From a checkpoint of a small transformer trained on Wikipedia.
Size: 15 layers, width 64, 2 heads of 32, vocabulary 4096.
Architecture: LayerNorm before each block, learned positions, biases, untied embeddings.
Training: a variant of Adam for these matrices, 152M tokens, 4633 steps.
Each number is 128 + 32 x the weight over the matrix's rms, rounded and kept within 0 to 255. Layers, rows and columns count from 0.

# layer 9 MLP up, 256x64, rms 0.123, rows 8-60, columns 0-63
[[125 148 125  96 135 149 127 155 102 117 116 146  60 144 145 140 151 112 144 124 139 161 156 133 129 142 140 172 146 150 180  77 112 139  87 133  81  85 196 142 100 134  90 109 138 150  92 134 145 134 173 156 131 129 142  95  95  84 125 116 135  83 124 155]
 [115 124 159 113 152 131 104 144 127  84 108 140 144 128 161  97  69  98  90 113 126 148 121 138 112 103 152 131 131 109 150 115 130 102  77 104 102 119 126  82  98 145  99 193 165 199  83 203  97 153 170 135 113 176 128 130 150 137  98 132 141 176  99 123]
 [120 156 134  65 143 156 149 181 170 110 125  87 112 127 157 145 124 155 132 125 136  83 146  98 116 133 165  72 104 128 110 110 114 157  72 130 177 118 170  61 148 136  87 113  99 146  99  90 188 100 175 153 161 130 110 155  94 177  94 144 145  98 150 111]
 [157 112 117 106 124 170 122 128 127 197 117 182 171 122 139 123 136 132 137  92 125  95 128 126 140 122 171 141 113 150 130 138 188 140 117 115 108  65 151 116 120 146 144 106 123 162 136  90 169 124 150  73 130 157 135 199  43 117 134  97 150 130  54  68]
 [136 137 135 106 125 116 116 166 120 129 149 147 149 194 150 135  97 203 101  99 199 175 111 174 102 106  75  96 123 132 138  91  65 101 156 145  87 149 139 152  44 104  98 182 162  96  84 149  98 126 154 104  93 133 105 151 119 114  62 145 135 111  85 207]
 [121  84  65  98 143 117 131 158 145 165 105 147 228 148 148 112 147 113 109 186 107  79 134 105  94 143 113 159 120 125 138 153 124 155  53 193  91 132 133 105 129 194 118 103 155 136  75 105 142 132 153 108 113 166 138 152 107 149 143 185  95  71 100 108]
 [159  86 170 192 130 145  95 125 119 140 140  60 153 158 180 141  42 143  73  38 183  97 147  86  75 132 122 120 169 158 158  99 106  60 173 105  91 102 183 147 148 118 149 121 163 165  55 120 185 143 176 115 119 110 177 154 105 196 112 110 175 161  87  86]
 [154  93 140 136 114 128 118 112 153 113 163 108 155 157 137 117 151 166  83 130 110 115 163 117  92 127 115 131 128 105 155  97 107  89 127  76  77 145 121 174  81 129  70  93 153  73 129 177 123 135 216 144  76  64 182  95 132 129 154 131 165 140 120 163]
 [112 121 148 134 105 146  73 149 155 114  81 157 165 141 158 141  99  94  92 157 121 141 117 164 115 166 126 126 116 156 136 122  89 126  98  86 133 158 140 133 154 155 110  53 170  62  98 181 117 104 165 175  87 126 166 105  92 189 129  98 140 140 115 123]
 [153 119 180 213 180 164  69 164 133 112  89 131  59 159 165 103 122 157  93  98 112 121  73 126 104 191 145 109  80 114  81 144 103 130  77  36 125 157 149  89 131 158 132 128 191 167 109  93 136 118 198 109 147 103 142 120 142 105 129  97 128 172  79 116]
 [197  68 135 171 209 173 123  82 162 173 108 166 154 131 148 115 117 133  77 165  95 142 202 133 103  93 138 163  87 136  72 117  95 113 133 115  85 179 143 109 185 125  61 118 159  72 124  75 153 143 162 124 156 118 170  65 101 127  99 177 159 131  72 175]
 [104 109 105  78 132 166 113 123 120 159 193 121  91 146 135 214 129 121 143  79 155 110 165 128  83 122 156 185 113 141 134  91  67 139 128 137 109  87 126  82 180  82  90 177 119 126 144  54 119 142 140 190  99 113  89 117 107 147 133 211 147 149 120 111]
 [160  98 140  81 126 152 136 141 107 160 132 129  69 117 146 134 161 129 147  97 201 109 182 127 106  71 148 138 122 103 104 152 141  92  78 132 144 134 153  92 104 148 184  80 130 145 112 123 121  83 113 150 153 127 198 152  58 168 100 105 156 134 112  78]
 [142 112 152 165  99 180 118 103 141 133 164 151 162 111 114 132  94 112 166  48 182 154 143  70 112 108 168 138 158 122 102 111 129 140 107 158  92 138 110 118 163 146 102 106 120 129 174 111 183 141 124 123 129  85 177 151 106 157 153 134 100 107  73 108]
 [150 109 123 139 140 152 114 152 124 106 139 153 159 144 117 115  94 149  85 161 143 163 147 183  54 163 167 175  81 118 147 109  85 158 110 128  64 159 120 100 117 169 145  68 150  74 141 143 125 104 182 118  72 118 229 121 128 163  96 132 146 132  66 132]
 [149 173  99 101 116 134 121 189 160 163  87 139 171 120 125 191 163 133 115 134 144 126 155 127  63 123 138  71 124 142  87 163 162 133 147 102 153 116 121 118  91 130 101  93 121  61 117 124  90 109 153  92 143 133 150 187 105  87 130 130 109  90 160  88]
 [123 156 125 103 146 128  71 172 119 136 172 172 118 205 152 136 170 143  95 192 124 113 161 158 101 139 171 152  95 126 127 123 126  78 127 131  87 161 166  89 162 120 156 104 142 151  48  63  94  44 168 178 119 121 145  24 120 136  84 122 162 148  89 150]
 [171 108 147 173 153 155  73 150 140 118  86 140 106 164 173 145 105 187  95 111 100 119 154 127  93 171 147  88 119 139 113 135  76 112 104 101  94 132 158  82  67 133  83 144 140 185  94 117 188 120 171 129 115  88 201 177 131 132 102 172 188 126 108  70]
 [103 130 151 136 186 144 131 139 143 164 144 202 158 154 108 105 161 139 163  76 126 101 100 139 167  99 158 131 166 120 120 159 138 152 206 137  91  93 118 124  88 122 109  83 134 156 116  89 128 108 110  85 118  65 128 148  80 184 155 118 128 123  78  74]
 [169 148 130 116 150 158  96 140 112  91 164 112 108 111 112 122 147 118 136 188 106 187 216 145 183 108 150 151 175  99 146  98 114 178 132 153 131  89  84 131 125 136 138 105 128 163 133 123 117 127 112  62 113  64 147 129 111 174  94 137 145  95 114  76]
 [119 124 137  66 217 165  37 159 137 190 230 134 118 209 120 118 183 159 159 102 153 108  57 149 117 159 147 139  86 136  77 116  82 167  54 111 137 111 107 126 230 174 108 122 134 104 116 107  91  88 134 144 112 140  71 161  93 156 109 115 130 107 136  99]
 [132 142 135 149 163 148  47 124 160 149 127  75 192 123 207 115 147 147  77  73 142 157 118 152 128 172 126  94  54 132 129 120  44 130 158 141  94 108 103  66 142 146 125  90 146 114 109 125 121 176 200 126 104  80 119 172 108  97 145 217  93  96 132 167]
 [ 85 101 200 127 129 157  97 126 134 141 158 141 123 148  97 128 165 177  65 126 161  83 103  95  90 174 165 166 111 112 108 129  53 162  68  69 163 167 138 131 219 114 143 100 126 113  93 135 135  73 125 201  93 171 129 114  80 166  50 185 151 163 149  82]
 [ 94 148 130  81 111 133 191 124 144 155 123 113 149 128 119 141 139 140 130 114 140  58 182 145 124 117 186 103 117 136 121 134 110 136  60 154 108 103  35  81 127 160 145 177 122  94 143 141 152 170 129 114 109 126 126 110 130 115 134 165 136 136 131  98]
 [152  76  81 122 121 206 112 191 151 100 116 121 136 146 205 157 131 115  88  86 157 127 116 119 119 148 136  82 150 109 149 197 112 149 128 107 136  87 152 101 142 124 152  82 140 130  52  87 105 179 114  89 105  92 143 150 138 130 130 100 158 175 139 129]
 [160 109  69 133  77 118 133 167 143  81 114 114 109 181  85 182 189 133 127 145 193  95 125 157 128 143 141 109 149 146 130 107  91 157 116 113 137 113 173  66  94 128 151 168 152 103  52 189 202  69 189 163  19 100 122 125 106  63 106  93 190  77 160 115]
 [101 153 147 142 154 104  91 145 130 124 148 103 130 162 150 198 147 200  62  53 125 125  96 192 106 125 149 130 175 162 161 160  95  67 167  94  75 132 107 134 152 165 139 121 160  52  87 121 108 151 153 111  58  75 167 139 119  60 146 156 147 153 108 121]
 [161  99 118 126  92 113 169 152 132 116 135 114  94 132  93 165 114 169  66 216 121 128 119 127 117 154 177 144 112 126 182 129  79 130  79 108 175 152 122  98 144 176 135 131 166  86 109 166  69 123 163 135 148 126 105  97  99 124  88 125 166 115 107 145]
 [161 135 100 122 197 149 106 188 157 116 127 130 148 196 156 144 116 135 140  95 149 151 117 154 111 128  98  63 120 163 137 103 128 159  83 160  85  71 131 106 132 105 100 165 127  78 102  34 142 184 122  91 129 138 178 183 167 128 102 124 161 141  89 146]
 [132 135 138 132 145 136 115 112 157 147 142 184  82 118  95 104 197 163  98 170  77 191 161 121 120 132 145 109 178 121  82 165 139 168 125  96 100 117 106  98 151 112  69 118 120 100 141 147  98  86 146 163 111 165 140 145  63 106 122 152 177  70 128 111]
 [112 148 125 143 102 132 101 135 144 123 167  91 180 167 125 115 172 185  98  78 168 102  88 121 103 121 171 148  74 178 116 160  85 103 147  72 142 124  56 168 196 141 110 132 120  69 126  94 157  97 141 132  51  69 145 128 109 159 152 123 143 159 137 104]
 [157  85 108  90 142 131 136 109 159 166 158  88 211 149 123 174 127 171 150  67 102 110 145  70 156 118 133 106 157 161 141 145 136 184 106 193 107  84 113 108 133 106 152 112 119 182 141 101 119 150 118  68 107  85  51 188  89 183 102 119 141 119 117  98]
 [146 105 118  97 155 104 134 138 178 139 110  75 117 159 137 140 158 118 196 161 137 117 149 108 122 126 149 110  96 177 112 137 104 170 103  80  72 119 131  86 176 157  71 106 114 168 113 138 136 163 131 134 152  96 137 143 114 145 120  99 122  71 141 150]
 [130 171  77 123 176 118 105 152 117 110 156 122 133 131 202 105 111 178 117  92 118 191 136 107 131 131 105 168 125 189 142 116 102 136 144 121  47 109 202 119 155 137 101 147 132 161 162  54 107 117 173  75  84  80 147 171  63 107  98 141 155 122  79 111]
 [ 94 124  84 132  67 128 126 144 155 172 141 117  92 108  96 171 111  88  92  70 153 120 127 206 155  84 166 156 127 126 148 180 182  59  63 119  74  88 122  66 137 190  83 150 147 163 115 167 164 168  79 161  93 178 140 179  71 146 105 164 161 164 130 102]
 [137  75 142 174 139 152 122 128  79 121  80 146 174 133 143  83 101 159 125 207 125 146 149 115 173  93 132 110 130 163 124 115 124 172  49 103 101 131 188 102 129 175 159 136 137 131 132 154 129 137 175  88 156  76 133 167 111 138 124 123 114 140  69 106]
 [146 180 137  87 112 124  68 136 142 117 200 167  97 176 160 143 182 130 121 120 115 158  99 158 147 101 133 155  77  88 119  30  82 169  63 105 105 124 161 148 160 129 114 108 169 145 122 143 118 111 156 114  80 126  81  61 168 174 182 115 162 129 120 117]
 [123 137 102  92 145 130 132 151 125 167 142  97  87 180 133 173 164 159 102 146 177 100 160 171 135  91  87 118  95 124 115 164 137 109 104 110 148 113 107  77 134 181 130 113 173 141  94 126 115  98 140 119 157 158 123 117 140 148  67  89 195 122  68 193]
 [ 85  78 146 140 169 166 113  95  85 179 124 178 164 158 115 112 154 145  86 148 148  83 146 162 162 122 130 149 126 161 175  95 121 127  84 133  54 137 156  90 138 138   0 137 159 132 159 133 134 100 131 113 162 121 146  77  95 163 128 173  82 131  89 132]
 [ 89 143  98  70 104 118 158 172 179 129 135 144 111 170  72 135 116 188 119 124 173  48 130 146 120 159 167 102  99  97 180 119 127 147 103  99 136 151 167 110 149 145 106  92 136 126 116 125 134 162 105 124  70 136  97  91 147 148 134 132 100 123 123 170]
 [158  57 124  68 153 172 109 116 127 180 169 134 119 138 117 191  89  93  99 129 120 114 141  78 127 127 174 157 137 201 104 189 154  78  83 188 108 103 199 134 140 132 125 102 118 211 124 119 106 155 154 104 119  95  71 150  90 161  77 134 156 100 127  71]
 [109 193  51 121 159 130 157 114 151 108  62 151 107 109 130 124 132 132 118 111 186 136 105 130 137 132 152 102 147 157  99 110  93 174  72 184 107 104 177 155 139 138 133 128 170 128 143 136 110 102 137 135 126 121 110  96 138 137 102 171 142  96 101 147]
 [111 127 104 138 122 187  86 124  98 122 176 162 167  98 151 110 164 108 122  99 208 152 129 131 124 101 123  98 160  88  84 137  80 149  70 156 154  74 125  47 161 157 117 180 192 139  83 163 123 108 135 125 108 100 194 140  89 109 109 119 184 170 146  63]
 [157 151 145 128 235 162 143 156 138  96 127  83 141 142 139 123 134 161 184 121 115 122  96 178 142  83 139 168 105 124 149 161  96  71  81 131 145 130 220 117 119 110 125 172 128 139 118  90 123 128 170 109 102  96 113  95  62 209 148 134 158 104 123  86]
 [148  63 164 118  89 148 120 134 122 133 157 104  45 188 160 204  72 127 166 177  81 117 105 182 131 147 182 133  72 114 111 130 119 146 138  87  91 156 189 109 104 104 116 102 175 126 149 132 140 141 134 118  88 120 187 121  94 131  97 130 147 188  77  67]
 [115 127 147  87  52 180 128 129 133 143 165 131 111  97  89 146 165 119  74 185 120 148 159 144 140 112 162 150 114 142 148 107 117 120 111  78 117 121 157 131 126 118  91 129 128  74 162 160 111 146 113 113 130 118 161 175 104 174 115 209 111  78 126 152]
 [150  46 217 223 175 165 147 134  80 158 142  84  83 175 121 114 135 198 131  78  91  94 160  96 116 154 116 115 150 160 167 142  86 148 110  68 101  76  92 115 120 126 132  81 141 149  66 121  86 141 176 109  78  72 155 152  82 150 149 188 162 173 117 103]
 [174 116 139 105 169 172 182 127 116 179 106 100 151 158 124 164 115 168 181 114  89 146 128 137  63 122 123 112 150 105 158 135 208  84  79 140 130 143 168  92 144 133 107 142 136 105  82 162 155 124 153 103  95 137 145 156  74 135 140 132  96 125  92  83]
 [123 180  87  24 136 131 125 131 146 144 166  95 118 184 114 189 114 175  96 136 214 154  82  84  92  89 147 186 125 124 124 105 117 163 104 101 139 151  59 104 124 138 108  76 179  36 119 104 161 100 130 181 102 181  99 128 142 222 106 154 134 101  97 144]
 [170 120 170 130 116 133 126  89 152  63  84 111 147 127 142 115 143 131 121 135 144 154  46  87 143 126 128 135  74 120 134 115 123 150 114 111  94 131  92 139 121 117 106 193 186 154 125 175 119 143 131 126 110  85 198 129 114 192 122 108 116 146 105 156]
 [158 122 128  79 129 129 166 139 148 201 146 102 120 110 166 180 206 129 147  96 170 113  90  77  75 121 170 157  84 139 121 141 129  97 155 135 163  80 156 152 132 127 136 110 128 119 100 112 138  58 117 157  95  75 158 128 111 158 144 129  61 135 130  85]
 [174 119 119  90 108  61 175 124 161 115 142 131 154 124 200 164 173 140 119 114 152 168  88 144 146 140  98 145 105 115 160 156 123  68 134 185 106 138  96  95 173 152 131 134 121 152  96 103 116 108 124  96 140 191 105 135 119 131  87  93  95  90 116  88]
 [155 108 179 154 147 151  71 118 124 115  94 119 161 160 179 143 117 152 102 151 136 145 106 115 146 106 134  81  73 141 128  80  94 191 124  90 140 163 156  87 103 170 148 123 176 141 126 120 133 145 168  38 154 110 145 176 112  92 152 119  64 142  97  99]]
# layer 9 MLP down (transposed), 256x64, rms 0.101, rows 8-59, columns 0-63
[[152 129 144 163 126 126 103 105 181 109 139 103 179  86 114 140 120 128 107 129 120 120 124 131 137 124 113 169 135 145  36 145 127 105 128 123 148 175 111  98 144 137  90 109 137 110 164 139 136  55  96 139 108 146 130 158 156 163 132 124 113 159 146 114]
 [113 122  70 104  53 127 154 112 167 199 178 104 118 133 110 154 134 168 122  95 152 141 140 133 133 163 124 153 163 124 147 157 105 105 141 123 192 116 109 173 131 132 162  86 118 128 128 107 136 117 124 116 129 106 128 110 120  67 118 112 139  92 134 138]
 [154 153 160 155  98 128 140 161  75 125 148 148 135  99  64 154 169 110  93 141 185 119  71 119 116 124  90 211 172  93 158 113 149  91 157 139  69 111 127 181 129 112 160 167 180 124  93 147 141 100 135 112 118 112 118 111 171  71  79 118  94 152  81 155]
 [103  91 177 104 151 107 132 174 190 114  91 129 113 120 109 115 124 115 197 209 139 156  98 169  94  86  98 126 168 147  77 111 115  73 111 212 170  97  68 143 154 156  99 103 108 121 102 167 116 149 142 174 155 128 154 117 127 122 100 133  58  95 119 194]
 [129  95 145 145 101  86 110 120 148 145  72  88  83 170 160 158 169 102 118 153 109 104 151  82 127  93 122 113  82 151 165 171 186 157 117 115 128 106 101  64 167  73 254  79 105 174  90  86 152 145 137 157 168 159 148 133 107 118 124 171 211 136  99  61]
 [120 144 152  95 188 135 174  38 151  96 172 118 106 121 103 150 159  94 132 119 121 133 199 123 114 133 165  91  88 109  82 150 123 164 141 163 180 133 105 157 152  80 146 126 140 119 102 102 117 111  78 145 153 164 113 132 142 140 121 102 119  91 137 109]
 [176 133  98 182 128 184 146 105  19  75  52 189  91 113 122  45 135  85 172 112 139 163 163  77 186 103 118 189 166 134 130 137 185 175 152 181 166 188 144 116 137 144 137 185  77 149 157 160  79  80  43 107 162 162  56 125  99 119  94  77  92  92 124 127]
 [142 141 108 157 143 111 121 175 163 170 128 156 112 146 130 152 109 143 150 133  80  84  74 141 168 156 122  98 149 140 123 115 124 134 117 154 113 126 141 124 146  65 134 125 172 132 142  91 119  90  60 131 145 138  99 173 157 195 148 111  86 137 119  75]
 [107 118 115 133 152  97 161  94 122 114 130 123  83 135 131 129 127 156 170 122 163 119 112 119 162 227 108 116 153 150 128 124 129  65 148 128 109 101 164 161  92 128 156 183 129 116 119 110 175  99  83 111 131  81 108 110 126 146 128 140 130 126  95 133]
 [156 134 179 152 111  77 108 175 122 113 108 121 135 129 127 189  93 161 185 148 101 136 236  83 129  70 155 138 125  93 100 125 143  76 228 182 148 135 122  92 115  57 210 179  82 140 153  80 111 133 117 133 161 107 112 106  98  67 151 124 120  70 122 155]
 [ 35 141 173 101  40 116 135 207 140 151 172  44 120 174 130  89 148 150 170 145 133 139  36 134 105 191 152  97 143 130 130  98 138 165  83 161  95 119 142  85 140 146 189 158  98 155 156 158  66 149 144 107 136 150 136 140 160 123  79 130 120 127  82  70]
 [189 131 210 114 149  91 100 138 158  71  88 120 110 118  82 106 199 125 135 120 136 132 127 164 112 117  75 138 114 147 116 120 127 107  82 155 112  87 140 139 150 105 172 121 151 141 109 163 133 120 113 137 122 116 111 112 158 137  90 100 120  88 217 187]
 [135 125 144 144 114 127 108 138  75 174 139 121 208 127 118 150 127 162 110 122  90 145  98 131 139 139  83 127 181 134 194  57 169 117 131 103 115 144  73 126  70 148  84 163 136 140 141 174  95 154 124 126 146  64 148 116 130 140 113 132  77  73 131 170]
 [160 143 130 157 158  93  86 159 160 140 136  90  80 132 154 131 146 133 116 159  93 120 112  92 144 138 100 131  83 131 133 110  69 109 172  94  98 116 200 124 108 117 150 123 102 223 131 132 126 130 104 151 121 125 112 109 115  87 140 166 157 180 126 108]
 [198  78 135 186 137  83  96 126 157 120 138 104 154  65 182 142 118 223 137 127 168 107  70  82 126 159 138  92  88 134 145 112  80 102 154 110 156 113 170 128 148 141 171  88 140  81  42 112 116  79 124 173  93 102 123 188 202 165 127 174 111 138 108  78]
 [135  89 114 126 111 133 109 124 120 161 190 168 128 126 117  81 124 162  97  58 120 129 124 132 177 143  86 109 159 121 115 113 101 185 150 120  82 126 134 164  95 139 134  98  91 189  99 103 133 166 109 137 139 182  80 106 147 137  92 144 146 124 134 200]
 [ 71 144 177 141 207 111 196  74  82 119 129  87 134 100  47 120 120 171 155 151  97 184 109  48 195 152  90 179 151  55 149  68  92 103 177 118 103 141 153 121 222 123 105 133 147 103 172 143  61  72 105 141 123 110 136 188 105 144 125 182 124 134 145 146]
 [102 134  79 134 108 141 128 140 145 156  92 146 148 115 157 108 158 116 150 173  63  86 181 131 143 125 142  99 109 164  91 128  81 132 148 146 174 202 125 135  82 142 147 111  44 146 112 104 155  90 103 109 162 177 136 140 182  74 152 132 130  97  75 145]
 [200 147  92 108 139  94 114 124 150 135  98  74 145  90 149 192 130  90 121 140  98 143 164  64 109 109  94 125 131 136  69 129 113 124 126 129 114 146 152 138 134 180 141 144 154 126 149 136 150  98 143 160 148  93 150 105 174 100  91 146  92 118 162 155]
 [105 117 112 134  81 148 115 138 118 147  96 136 164 131 161 123 119 107 137  81  83  77  84 138 116 126 106  99 130 139  95 123 178 117 149 114 155 197 121  80 105 156 154 165 118 165 100 128 179 152 141 175 137 186  99 111 127  67 165  84 120 135 159 152]
 [123  89  88 160 134 158  97  97 118 120  78 163 121  87 135  87 100  32 146  59 140  96  68 138 154 130  76 158 213 195  65  49 214 109 138 169 124 132 187 174  79 152 171 112 141 177 120 162 116 126 193 148 203  60 122 167 123 108 162 125  85 169  81 109]
 [156 111 121 110 105 167 144 130  92 192 212 131 125 149 140 105  42 187 116 102 119 106 141 127 127 129 110 101 164 107 118 167 106 127 140  65 190  90  75 173 171 147 100 158 182 130 116  79 101 174 134 177  78 163 119 127 186  75  82  89 123 103 154 149]
 [161 103 109 119 140 140 144 137 134 139  81  95  64 122 129 185  51  94 134 143 175 138 106 142 138 115  66 120 185 138 114 147 170 141  90 190  55  94 130  74  86 167 148  97 215 146  99 138 106 122 164 107 160  82 131 150  94 128 129 150 113 135 171 159]
 [176  88 125 175 137 150 112 124 137  36 132 149 143 138 110 151 151  86 106 123 139 174 107 125 151 130  81 150 157 105 116 143 150  87 176 103 131  92 206 147 130 115 117  94 140 148 106 106 119 114 148 153 136 122 131 156 139 146 135  95 107  96 106 120]
 [114 131 133 121  89 108 124  94 102  96 177 126 145 104  85 158 188 147 133 125  98 129 181 174 120 115 123 161 146 114  94 115 117 148 102 126 114 143  94 118 104 111 102 164  79 141 255 130 145 147  86 161 128 176  96 139 180 127 113 142  77  80 133 134]
 [161  89 159 158 126 124 109 132 118 141 113   4 163 101  98 156 131 123  95 174  80 145 170 115  99 102 148 165  93  99 215 115  81 109 179 133 113 154  99  60 169  65 137 114 155 111 125 100  40 116 107 159 179 151 115 114 138 138 129 155 192 165 211 150]
 [180 120 122 160 154 184 113 148 114  80  44 109 141 138 133 195 117 149  99 133  83 123  83 149 152 109 112 109 152 142 193 107 125 110 104 143 155 106  92 133 130 137 139 141 207 145  61  72 173 134  98 125 168 129  71  53 165 125 102 118 148 148 134 133]
 [153 186 154 124 173 152  89 131 138 113 122 160 146  98 160 145 128  78 184  90 136  96 155 104 113 116  74 110 106  82  75 126 136 107 151 102 100 133 141 140 110 102 116 152 148 153 100 136 135 128 145 153  99 147 132 147 141 105 144 132 121 172 118 126]
 [152  81 129 100  84 144 148 101 148 116 161 153 142 111  85 167  67  77 154  99  82 139 134 141 147 164 129 126  60 149 138 160 160 154 168 136 144 153 170 102  58  56 151 162 114 104 150 139 132 137  68 164 161 106  89 105 109 156 129 184 108 136 152 151]
 [123 149 105  93 109 107 154 156  69 117  76 113 142 143 108  97  59 131 160 106 166 119 113 171 194 117 161 136 109 172 136  97 114 187  92 165 174 154 115 121 114 182 194 104  89 135 137 134 173 132 116  60 181  67 116  82 172 170 100 153  86 142 128  71]
 [133 124  62 189 171  94  91 129 165 145  98 182 117 164 152 137  73  81  95 155 135 119 148 144 125 103 124 115 135 124 107 114 109 124  96 139 164  96 129 145  72 186 173 144 187 164 161 114 125 125 113  96 205 148 115 108 111 147  83  72 139 137  80 118]
 [ 59 174 103 159 107  83  78 161 209 114 117 120  92 104 159 125 162  81 118 177 162 179 106 151 103 152 131 130 104  86 101 144 139  53 142  73 163 120 108 129 218 171 130  88 154  72 102 165 146 107 109 145 103 153 185 107 119 121 171 127 115 136 138 139]
 [105 152 143 127 117 112  99 112 145  99 168 131 133  95 106 144 109 174  59 132 130 153 102 117 112  73 139 137 152 118 143 121 155  63 151 158 147 140 147 180 157 119 209 139 174 113 145 109 138 131 132 101 137 145  89 138 132  97 125 113 107 160 150  88]
 [130 111 157 176 111 122 131 119 156 132 111 123 165 178  41 164  73 132  93 140 100 126 123 133 101 146 131 193  93 150 104  86  98  79 111  80 135 101 153 162 114  85 142 101 152 118 138 116 172  81 114 192 166 152 173  62 114 121 185 150 158 135 186 108]
 [171 187 138  95 173 177 182 109 186  81  87  71  99  96 148 178 117 179 128 157 128  96 103 107  21 124 161 190  86 109 117 131 142 161 105 199 184  61 139 144 106 107 150 117 159  95  99 103 161 106  71 136 147 114 139  77 122 130 151 117 153 105 101 156]
 [177 141 123  92 124 170 154 111 145  93 196 124 113 114 112 171 166 110 133 112 121 128 141 159  99  65 122 163 111 155 112 130 109 136 131 158 185 134  98  82 123  88 113  93 114 104 124  57 112 158 166 134 115 165 128  98 129  88 132 184 139 123 192 117]
 [111 105  96 136 109 195 147 148 131 151  86 120 140 152 124  83 127  57 141  64 150 110  93 110 103 128 173 113 218 127  64 186 169 110 150 181 105 104 106 203 106 126 184 108 172 109  71  90 117 127 172 160 138 148 108 212 109 105 144  67  86 118 164 151]
 [123 139 213 157 122 132 110 147 124 194 117 119 110  78 167  95 115  98 188 175 109 153 152 126 118 110  89 152 131  68  95  56 117 113 183 131 170 138 144 193 117 119 145 157 113 156 155 121  72 121 126 145 146 115 163 105  94 106 131 135 100  78 116  94]
 [126 128 110 157  93  90  59 127 174 107 193  93 164  96 158 134  95 140 162 142 113 169 148  95 118  88 186 129 108  58  60 123 126 170 194 123 165 105 123 142 142  37 204  59  84 182 114 105  88 166 105 140 120 124 121 144 187 138 143 143 171 162 167  63]
 [167 153 183 146  83 102 110 127  81 115 140 112 149  99 178 175 155  92 162 130 108 135 155 104 125  76 130 142 135 123 115 161 126 143 184 183 137 111  71 155 122  86 112 108 147 114 104 127 131 105 140 122 169 181  93 132 104  88 138 143 123 103 115 111]
 [133 137  60 148 127 142  53 146 172 134  67  87 137 139 149  57 145 150  96  67 139 124  83 136  99 135  90 121 139  81 199  73 137 104 131  91  96 183 117 161 177 145 132 105 191  89 127 164 178 101 121 174 123 142 211 104 116 149 102 121 106 189 104 239]
 [106  71 144 132  80 144 123 155 165 135 195 119 109 114 108 103  94 138  89 182  77 120 157 122 117 123 141 191  98 128 135 118 140  84 162  95  94 159 129 118 151  99 104 138  57 170  95 148 153 127 126 140 116 165 138 141 113 148 140 134 121 171 186  99]
 [ 76 123 136 141  89  96  58 144  96 155 109 111 195 119 136 166 121 111  98 153 115 113 149 130  97 103  91 101 115  90 166 205  98  48 149 175 129 109 135 184 125 101 178  70 137 165 174  71 152 178  92 161 149 161 138 171 197 117 111  68 148 171 116  78]
 [110 117 118 141  59 110 159 145  79 166 160 173 142 113  85 133 108  68 116  76 137 138 107 124 135 179  99 107 157 136 158  76 151 102 154 110 108 123 105 157 123 144  89 146 106 135 114 144 162 126 169  99 164 113 184 121 153 163 108 198 122 172  51 151]
 [ 97 158  72 105 141  99 122  68 159 168 161 188 125 121 102 145 145 165 147  98 115 140 123  83 136 113 144 112 137 157 183 171  74 110 178 144 122  98 183 128 208 114  86 115 109  97  91  72 158 141 124 134 165 144  84 179  77 152 135 145  63  87 199 126]
 [165  92 107 132 170  85 112 143 105 109  97  95 122 134  97 122 113  93 135  96 167 131 138 128  95 144  81  73  92 119 123 190 146 144 135 117 124 178 118 148 138 140 138 191 149 170  91 126 155 153 123 156 153 130  98 123 113 120 100 125 123 176 166  79]
 [ 64  89 100  95 161 164 109 125 119  88 141 191 126 181 129 103 171 102  83 131  90  52 140 144 154 145 168 217 149 152 179  94 132  59  92 114 144 189 104  45 130 114 112  78 160 143 145 149 137 130 108 132 182 196 160 159 161 148  97  93  86  99  78 177]
 [107  88 106 133 131 163 161 123 158 113 165 177  94 101 143 171 103  90  63 172 149 149  93 146 149 134 162  85 188 146  85 117  89 123  89 139 100 126 123 177  88 156 132 129 103 104 124 117 124 172 138 127 145 120 124 141 110 160 148 107 111 141 114 116]
 [113 104 147 186  86 144  76 114  89 164  88  88 121  94 158 138  70 165 125 138 138 174 120 101 134 127 110 124 171  88 107 167 159 107 144 158 157  91 147 127 126 159 124 136 102 172 117 146  72 171 191 128 141 157 113 135 153   5 118 192  46 147  81 188]
 [120 144 104  99 117 122 135 135 142 174 161 141 141 173 145 134 141 110 103  79 133  96 172 140 143 148 128 121 139 170 137 123 137 126 166 119 125 130 145 117 136 120 152  91  65 142 102  93 172  90 162 165 128 122  74 115 190  79 113 141  98  82 138 111]
 [ 70 152 135 116  65 163 129 134 206 135 132 124 158 135 105  92 127 149 150 110 123 111 110 140 139 121 122 111 166 146 173 156 139 149  61 145  34 152 114  68 134 138 115 136 196 146 163  87 145 143 147  93 148 120 146 130 183  90  96 130 147 106  70 148]
 [117 126  95 144 153 123 111 129 136 126 148  94 121  98  83 100 124 112 186  99 144 111 209  79 114 145 115  82 117 106 142 118 137 193 105  89 136 101 121 136 135 157 148 135  82 119 168 124 142 141 150 163 145  82 180 119 121 113 193 166 156 130  71 108]]